config = dict(
    n_layer=12,
    n_kv_head=4,
    d_mlp=512,
    vocab_size=539,
    norm='rmsnorm',
    rope_base=10000.0,
    rope_fraction=1.0,
    bias='none',
    init_std_up=0.101,
    init_std_down=0.0,
    lr_mult_qkv=0.4,
    lr_head=0.00594,
    decay_fraction=1.0,
    final_lr_fraction=0.05,
    train_tokens=139600000,
)
Each number is 500 + 25 x the weight over its row's rms, rounded and kept within 0 to 999. Layers, rows and columns count from 0. Numbers have three digits each. The size before them is the row's rms in percent of the matrix's.

# layer 9 MLP down, 128x512, rms 0.249, rows 22-72, columns 128-255
111:453491517505502550527495539483490540498495461475509509503502497492494516497445529471468491505508485455496505519482487480508466540525523510502516507451493461496504475465456519521524485455509478515492535537529450510495510498514503513498546508498494518505436507533465511548465552504528508486470473498512464483515504494505565512519474516489490524475477513530474495481528502494441518468494
099:506491504454497537489432484492471522459507469493536477444484531456533474509520510507520498494530524499500511512525474515474551503504524526535505499500523499458485505517531466522538524518506533484484475515476486513518482484513487478486530485526460491500474524516506502536499518478494521486511467483486542507493476481498497484488457452498488486525522498527458519525537489471549498502517
100:522492477499523476493544507474532513474507453490498480523456467459509483535509497526529497477472483535463517453485482479479496496494493494494481513515520542493495504484541536476493459482510525443494504541499497504466499531534511498511502522483506574488479512504540467509535435508486516543516497533498467497497520486454497466525484493498478473448523473462512515480549502518479526544526
098:484457535499509465510497529535529466501471450489529483470501482469495480464513509505506462497505524500501513510538505521507535441501524461474538541491594477484497490481517482510493500499519514469528467515471505498496553444447517493469533490508486477535516488514490505522507474556481509494486508516497503512523490481505495514502434461547484530509489549511492499508523515504504493501520
097:543540512508519516494469498553488486524487499494566539511485482481438538511544508509469552502515472505498481488554536494538519511470502506508506535532498515530505451473480517472460546460497511524498512488482507524516496502507495531473513504484483508511479485459543479532463530519498513474469483521551492471506522493494491508529489531525516521513467504520452476470509522491517494474541
102:509541485488504493510463480522533528499458541442502459491482525510476523495487499536521531531531482518540462536466529533467505478506516471492479512475519527547479522487474492480542511483503495452500506511462529499539492536522489505506569500482515450519510483486520549519472475498448513466504467467509486518470496490471499513456490478532466486508460506481496489530511450440478510496479
105:487504535511526477477491519541487495480477493501548488522488528506510479523484498494463492516505487466535542458503540509468491517500497492514539494476518514513478501494497464461482504544541504531543526456493479493516525557528496525480490510521461540500520484491454542504454501500502516475515476508494473533503473500489472481469491526483511488494480477545498456501531504500519504490459
108:510504459511477498517528510512449466508493498519516477475433525468531549484502465460489511493526440514492510533519513480514482507539453440485511499506500514549502506509547483513509488541475544462514533473466503483527494489484508541510476519479544495515507482538531459490479488503477499490505538517500505525503456496501514474467493459523490484494533490516529533490477528465498579475449
098:458490500515526487553494517511512525505547500498491501505541525499478479474514494537503500478510547546514505470486498467505540553479542508454448549548496485488526492519497535534504515466524421515518503480519502481472510494510575510493506561516502502474526531501514483447503500451488520531530501537497526503515496491513501488541504521556505493461479509470526475485490461475496486508484
100:492485512490516559451483542525516504498551479497442512522528505507513494547498527499487517534518549495488475480505556504482502547472460518462512488512480499465512502510486507473462497493484474498472512473481540487496508485496497490501494481503491481516494525494464503488546530513541484546531484489489504496501477497480477525489490487491505495482461497523549483482505494514501446483492
096:530503472489517497520465441487546503542468496510479486492480497481445545521494524498506499490468519472496471466474514494518518544473521507509492529510506484532497519501500489500498515505517455461479500496478461478463468480477493525527565516444458476502469525503478508500511514518535481500470469525526479533502536519468522523491476551476503519469478499481520522491514516512466468484493
100:467562537491501541522519464497499503484549541503503470478547475498518525489497503476492527510543493579512483508535538537458481486492499494449552491491529482489499508511502527530511520502474489547491508481503450500529509480493512501515498518510521517545499480451475513469522496546517548493517489516496573497475478488480504503448530523503429486501533488508493514492498487510485431525492
099:499519492512491478473466511461518500477484507483500483515507510520488446489531468468448504521513521521471524550546549519486483516536508489451513490531490520472510462485541487512531464509500518509534506442447519490512490453480493488472469499513491513444478479510485504505477464523488522491544478492534502516448511517462482504501491519539467456498490471499508515481504488461476494457475
103:479477504518493552511497548538537501484512519474493468469462533493520516501471520481512441515487480488523455463482519483472479496483562515538526470521460504503507466507476513487527516473546492489505497478501506489545509507455463514510476496465450502492471498498540493515515470497495498505474510471439518518474435503520480496504518496502464503514505497539499494517544534516445519483499
102:544520495521499469458479469520537498509504506514522504528488496501496477475526550500468505467575513525497515463494472515497501492511518494474525504552522534506542478479516522497464491487495526465444484453481520516490466535469517510497519491477494500501493538557511519493521517480484475491510526506520451572501480482469472518470479512515489539499492518534561532464466509479503499467483
090:533533483503514478462522530522463493521475517473492503493492537523487511565462530474495495503487523472503494488475528486463481541468486520534494475507482479466488522473488495502518466496537508447524470510510514463533481488518518538530470498498471492514503527542480507507473501527518475568506493490487478465529448488480498500533501508535523502529507536493471521472485472481479515484517
099:492496513496461475503486468485464511506509452480499505531513509480511520529497487518431493529473480507467498510506512536507493512489424520492441555522490484546536528516463466516475508557452484489531509545482510493461532523524495541471546539502531470481516431480492507526501530476522526550533545478512490484494480498501513494493511511484542509487498501538522505486501455520505513482515
100:472459487542540536491499510494524532531495491493546510502479503546471471489508497482481502467551500522478517466511494506487512517459509520522545494460450485516453496515504517485492500507500522518490467534490518484490481519511490572502495526552474475499471508522486586501510479463534517527520460513523479495474516499512479460511534526511508518473508491527444531511521457452452502511487
095:500520474486475546486516522490528530468484477476522479492526524501464434469505474489506456501456496494517469484491547510494499519524515519486503432497500509451545481537490465511493524521477561528476533485522478510445539522526516516478514541465527498533485474494489539526484529525487501502496515517489488500496486495492476470483482518521554528495505532489487528458460483521507452525525
102:534507530530532452579487498531509512518477511461479456506505485477460508479476536518448471493541460481499457474503508526475504542549500537506543552539486514511521481503500513525486498489519474499498512495481488542498517462500461490512502509559483420508449434526506463530501516503499505552456484480536487482520493469505496496497511523475456472476513496491490523513502526482491495497459
096:455507528523520470490504494516482462493529493481479496421465495520491512500499432517531484510518522531524543499490512485507492513483505475501516472492501480496522527540473503432504480522478508552513500527473461517512483519502506482533488530474494516453461536467543499485491478512444517537540508492489512487463537477487518509491528497525518502540487487556518470498488492492510476515471
093:496494510500532491501524473508501514490497477521432485499502550518443522477487500504499470526533497487473506481457466494511490469429464508505513513509510490500468489476458533492535530502521495510497491535483505543479465478533501554529515514490482510477475474480507454510458521465507508464492507468513458536463516490484515511447467477500498566509510531477481555472551499543463488504527
104:505456490460532497507496482473487502501467475479511496481459504487486535497505527515484525494554540486475494486515508512474512500502514467503514515479487491469493527471531509469463498522469531498486453548529494464483520517476440503503472461521494500477507492444510489557543545535471468508520513513521510497508477512572510506500518492510537512435496515529507471496533517448508487510478
104:492480510472521477523497458518505467538512507518531534507489501536507510486514528490510462533493481501495466496510473514509472472521436499510476520498479517477537535504491483520501503466495508474495454506420499449494495463506480502481468476506504476461486462511523483520495471523455483513533547510501495505473492469471528497484480499464523523499464481498523454510489510468509463453488
101:489530487484509561481534510505446494508484501487460458498520469511512480533449494457474491554508516524491509503554504560505517501472486473493515543510474503466525495491497492483529441479536514547505526456498502505489531488560515493503514491510489470482517500539492514476483499473498487511531485481523486522499481556534476509480503491482512479498524505451508493491436507448494478461527
107:479496511492456525510516503498576509486522469501500448525492549501546494464468484460505489519464533498493530500503523573499487504522456500523495518491483508483502554506508480492511528530506469491533508462482498508500464524494469498493496580512518491537509500476487458486475456535485504526494481510478487451516481483476502540495521496511473473507544499486489536493490509465418481497439
104:503527494509466511531523414498517482481466516521495533483499468511477505488507498483502503503482496489511481495474490491524487468497482493486475506528494512486460565498484531516505466519500552506483512473486487480464486503486493482427509506499516504515501498489554520472502498536483503530462481478485506548518535562507487550487468507488472469470462512525501512496485521532530492563498
101:517477465523491517462478489492492519499499463507530494518516477466500494503489490511466499496488483523534489528462480551501501534518474519474523475509520555523492514495523499468447484528541502452506476500498508505480498521522484468452528523463543487487520514486495489522507483519494517527499467465480502477565530471515477478508499543463505512475547567494486485518469477490495465530487
092:506463516468470519463490508499536513512458506526537487448493500509497497547548483508511487505502494520521521496533477550545486514473523450475456516499518486527509497533522487486488567521528514533471495501500514450535498524445472497533442552423504550458468530474480527561519470479468486495486460508472488515487488451524499493495473504521497497527509479552535497571488451488496483491515
101:499490537536496564499560556458484512535523460509511485485485481478478528525496482504481501507466506517522531535460500471510529488456502423495476532538486555522491483531498512529504489505493508479489525524487546496511504514503477511512458535519472514525463496457496471560567499545448479466501480465533545497479515516493516470490543487479507459527505526482525499505504534515537593502469
105:508508483498547455519470518496479500511546546507508455539530498531501490487485510483524502542526508497482509479469506459490504521506526494500480466487512484531512515464457529468522510507452511492504522444473466502539511502480502501511519478519515464484519511473498509532503471531556477503506513461527472496488511500489508476534493543503500534507523489462501485446531516491504536499505
094:525521503495524502515499486500503530513479500523493551491484529498505507469529470511445542479539509488525518512508536508508485540502553491509487438491521503484504487494450470565488474507530485504487438498506524499469479499474469442492539486487492494528525510546486501457539514532496497565489468492503533484506511469464479506528471500502525487500535488507502463555517473519485486474500
098:525471493541500461549472512477445488476515485481492516523524518525505499513491536473477502523488484540503522506500492519473478480527503481468488534499489505483485527502467495508518479522507548544522491528482496475494518464477526497512509549494539482525489484519505454486482489540496491494526479507476504521541480467538525475492478544493479496491499502500513487503459504553497543433496
095:502484525526486449533531477526523483569477489498516491488489503486493507529508495524494481494473491527512492482464500496528486498537461505486507502472489538484526433451532551495480474504488483499467527483511567535535484550497487485502515499464521516462447509499506520473498495477491502506459542521533522498504520487490490518477480456520528488477511486517541502456480465502508516496521
096:531482513483520497517477533537485487534471497536453484537507514511466496437516506501521499452539481534487550511465485512501526504518523494520461513540496475470544527515499453473529495487509522514512486472521510519518488512544530492463459510496501513521507527504511523489486547498487496474530464494499427478483525530463459536546493495533480482474539474501489531521527488453497532482542
105:527506489526485491471515496506517484485512484491520559489505495471511464485559493516476506532519523482480508454506505507479535504505508479481491531462528544490538468483468519515493511469546512510494511521458492470516477481515516492491500513486457447507474534502490532475508497515475509481550486501490542462488511492497538480511515492465481460498495490526547519524530549472483545491487
102:505481527520494482465523523527475508504543501485543519504509490510500426456491500499513505480457490474498473474541522481509508464493518505530485545468501511511531508508503495457505546496471484482511508489529489473447540508497497507500496502543505517515505536511537542478505464495504519530482506511498512530508524496497519477532463520508482490538483481469483529455477518572490524506500
095:486501501549487480524477513491492517507485513477496459469473508485506486465526528493504508538490486503531503512523479463523518530524480531447493511473475495485520547534513506464476471512468497483509514526506454496522478470514491522549506467508535503523474487542516538480471486508484513494523526527508483479498501485510488498506514502529498480451538527510548489513490468460500500529463
096:505516549476519519438486471518480505503493445498490524464534533506489461501516499485478504525512483506476530526483518492545538533567496511494519464523484510478549460486503468476470508456509480503488500546470484473515492497563514507468508490500555502515517499514521495503530496542520519496536488496506492504505473498485493490479493528516533501515526476502521458485445462498540541510503
097:552486456481502458507569483485521510484478497494536517489524487526453484468520492486523507483485541516510538479500496479527476447547495479484488499527530498500534510526484464509483447507495502466528496494506491469502494560493492524468492469447491475485534548514496513485498506503480483493478520490525469537552546486518516500469516507490494498492498496511497505506512486517505523493493
105:476512514479448508514499500496514519491525487517484501529515507494513491526486447512511516513461514479496478498484547464513524495468500503479504490502512509529474517510505473474537487469519506510554478509513520469466463514490511496523510521550500497504494475470445515519461478518474543461545453531506467467509503450556484462548543505534512546511491451498479492495463497498462499557534
102:526499518518516490468509509503486515494493551477487500501507443465494498505538494522537509498468476453497496502475491510535538476436481508530472468494485538459512503470509499500480476422494492525459506478500477514532502493500508485506431479511506483498525481460480520497500485515504536486493501501516482470473495478538510528461520504508504495526527505492478481530500521501500514479477
102:535536519502528520474497505477453464524550524494515500537478537505521535486468503581515511489477507540504477461534487550531458505480445488485501504502493482533502488526488481503486511459509448502505454510496512471491526504458508497532498500491486463512551478498494471538479502486517533497540545510519508497488521513509541503510507490499496514507492514512495503464487520474513487520480
096:478519505465432504469467475547505505527557469481526478489512488496536526491516481504525472454464530506492465505487526483509481475537465501496563527523533544479513516560464513504535534472505476518504511429497476546522540513518496523510477483481490491511515507451541461478477515484428537481522528492470493521485520516488488474496513495502463543514486483522528515516491467488493514505513
099:528508497497491503503518504508546497491476517489509518500508465533458501504509542476481508527498508474521531541504485503448517506496501492492459498513504466552506503468533492478522499503507498493487455435472490503523508511476451510511500494512517504546478503501491437512489481485489553529514480489515477499474476483512556513501518502538473545498477480448492557514506543493423510558472
099:519532492514506464512491523559529519523498500494486501512504487490449523463473533482519464502455512448493520504502557524496506550547475507445498457493478490490510525517525512495487486488496499501513495489466512492469521517539538422496463487477497543524522487443526489509508492498473473559495496487516488510501468529508517514475513520480507531560510489435473472519522526490525501506531
099:506498486515477522492489519489484548528453520526526484463454519505503494525491446474509514524496484492500487554488495502480497474507532449499523491503492455542455473501495497517489525514506474460538506496529455517512467469502516495548478488498489529503445503537512535510512521496484462511466531523530497481554490505500497493535555473460517450503508472502506516508499506489502455526478
095:531514457508480449493487489494498455563500513577487544537492471481494473540512500484490507474492445462479519505477537510497534480465483487524504511497532484484457501501523484531459506540497540488518501507479520510476515529509513443464546489513462483514504494493505504460490502504511504497516504498534471485509510489499514551442458471488509515512503494484488551515473519513497479517503
099:484506507475509496504482519466519464506506498531493500489483454482485487486509478520515451477458511555503532503448528502497553536461486459499510520497480511475507546540493537489506499467482514503486485508506475498478497486454480518476470517502470512475483536488487490490480489565497529521523497471516553490502478498504513505476480524521501474561456497466485468494543486478516491497525
100:485477450461508513481506460474516491460507474484525525545482552465457505494513526476489492518523487475488545497528503495490474518497525492458531491530512483522472556460505449512446479484495496485435474485485491543450501469470488504422510461435522483474485516489481499496522477565471534516497533489503503487516507457485497547525514483456518507519496470481502552513486503471511504496479
104:501509538487469520464491489505542458533495487497464525484483517501516499459531463498480468478503516480508498517472521530519535508483505471451483496448469501544493494531555519505503536477492448497548512497476493499521495489482487525484480487472477467465481448520494495529462462499489507512528481543444490510499542491533482518514493456511515465514549538488497513519466506465484516493503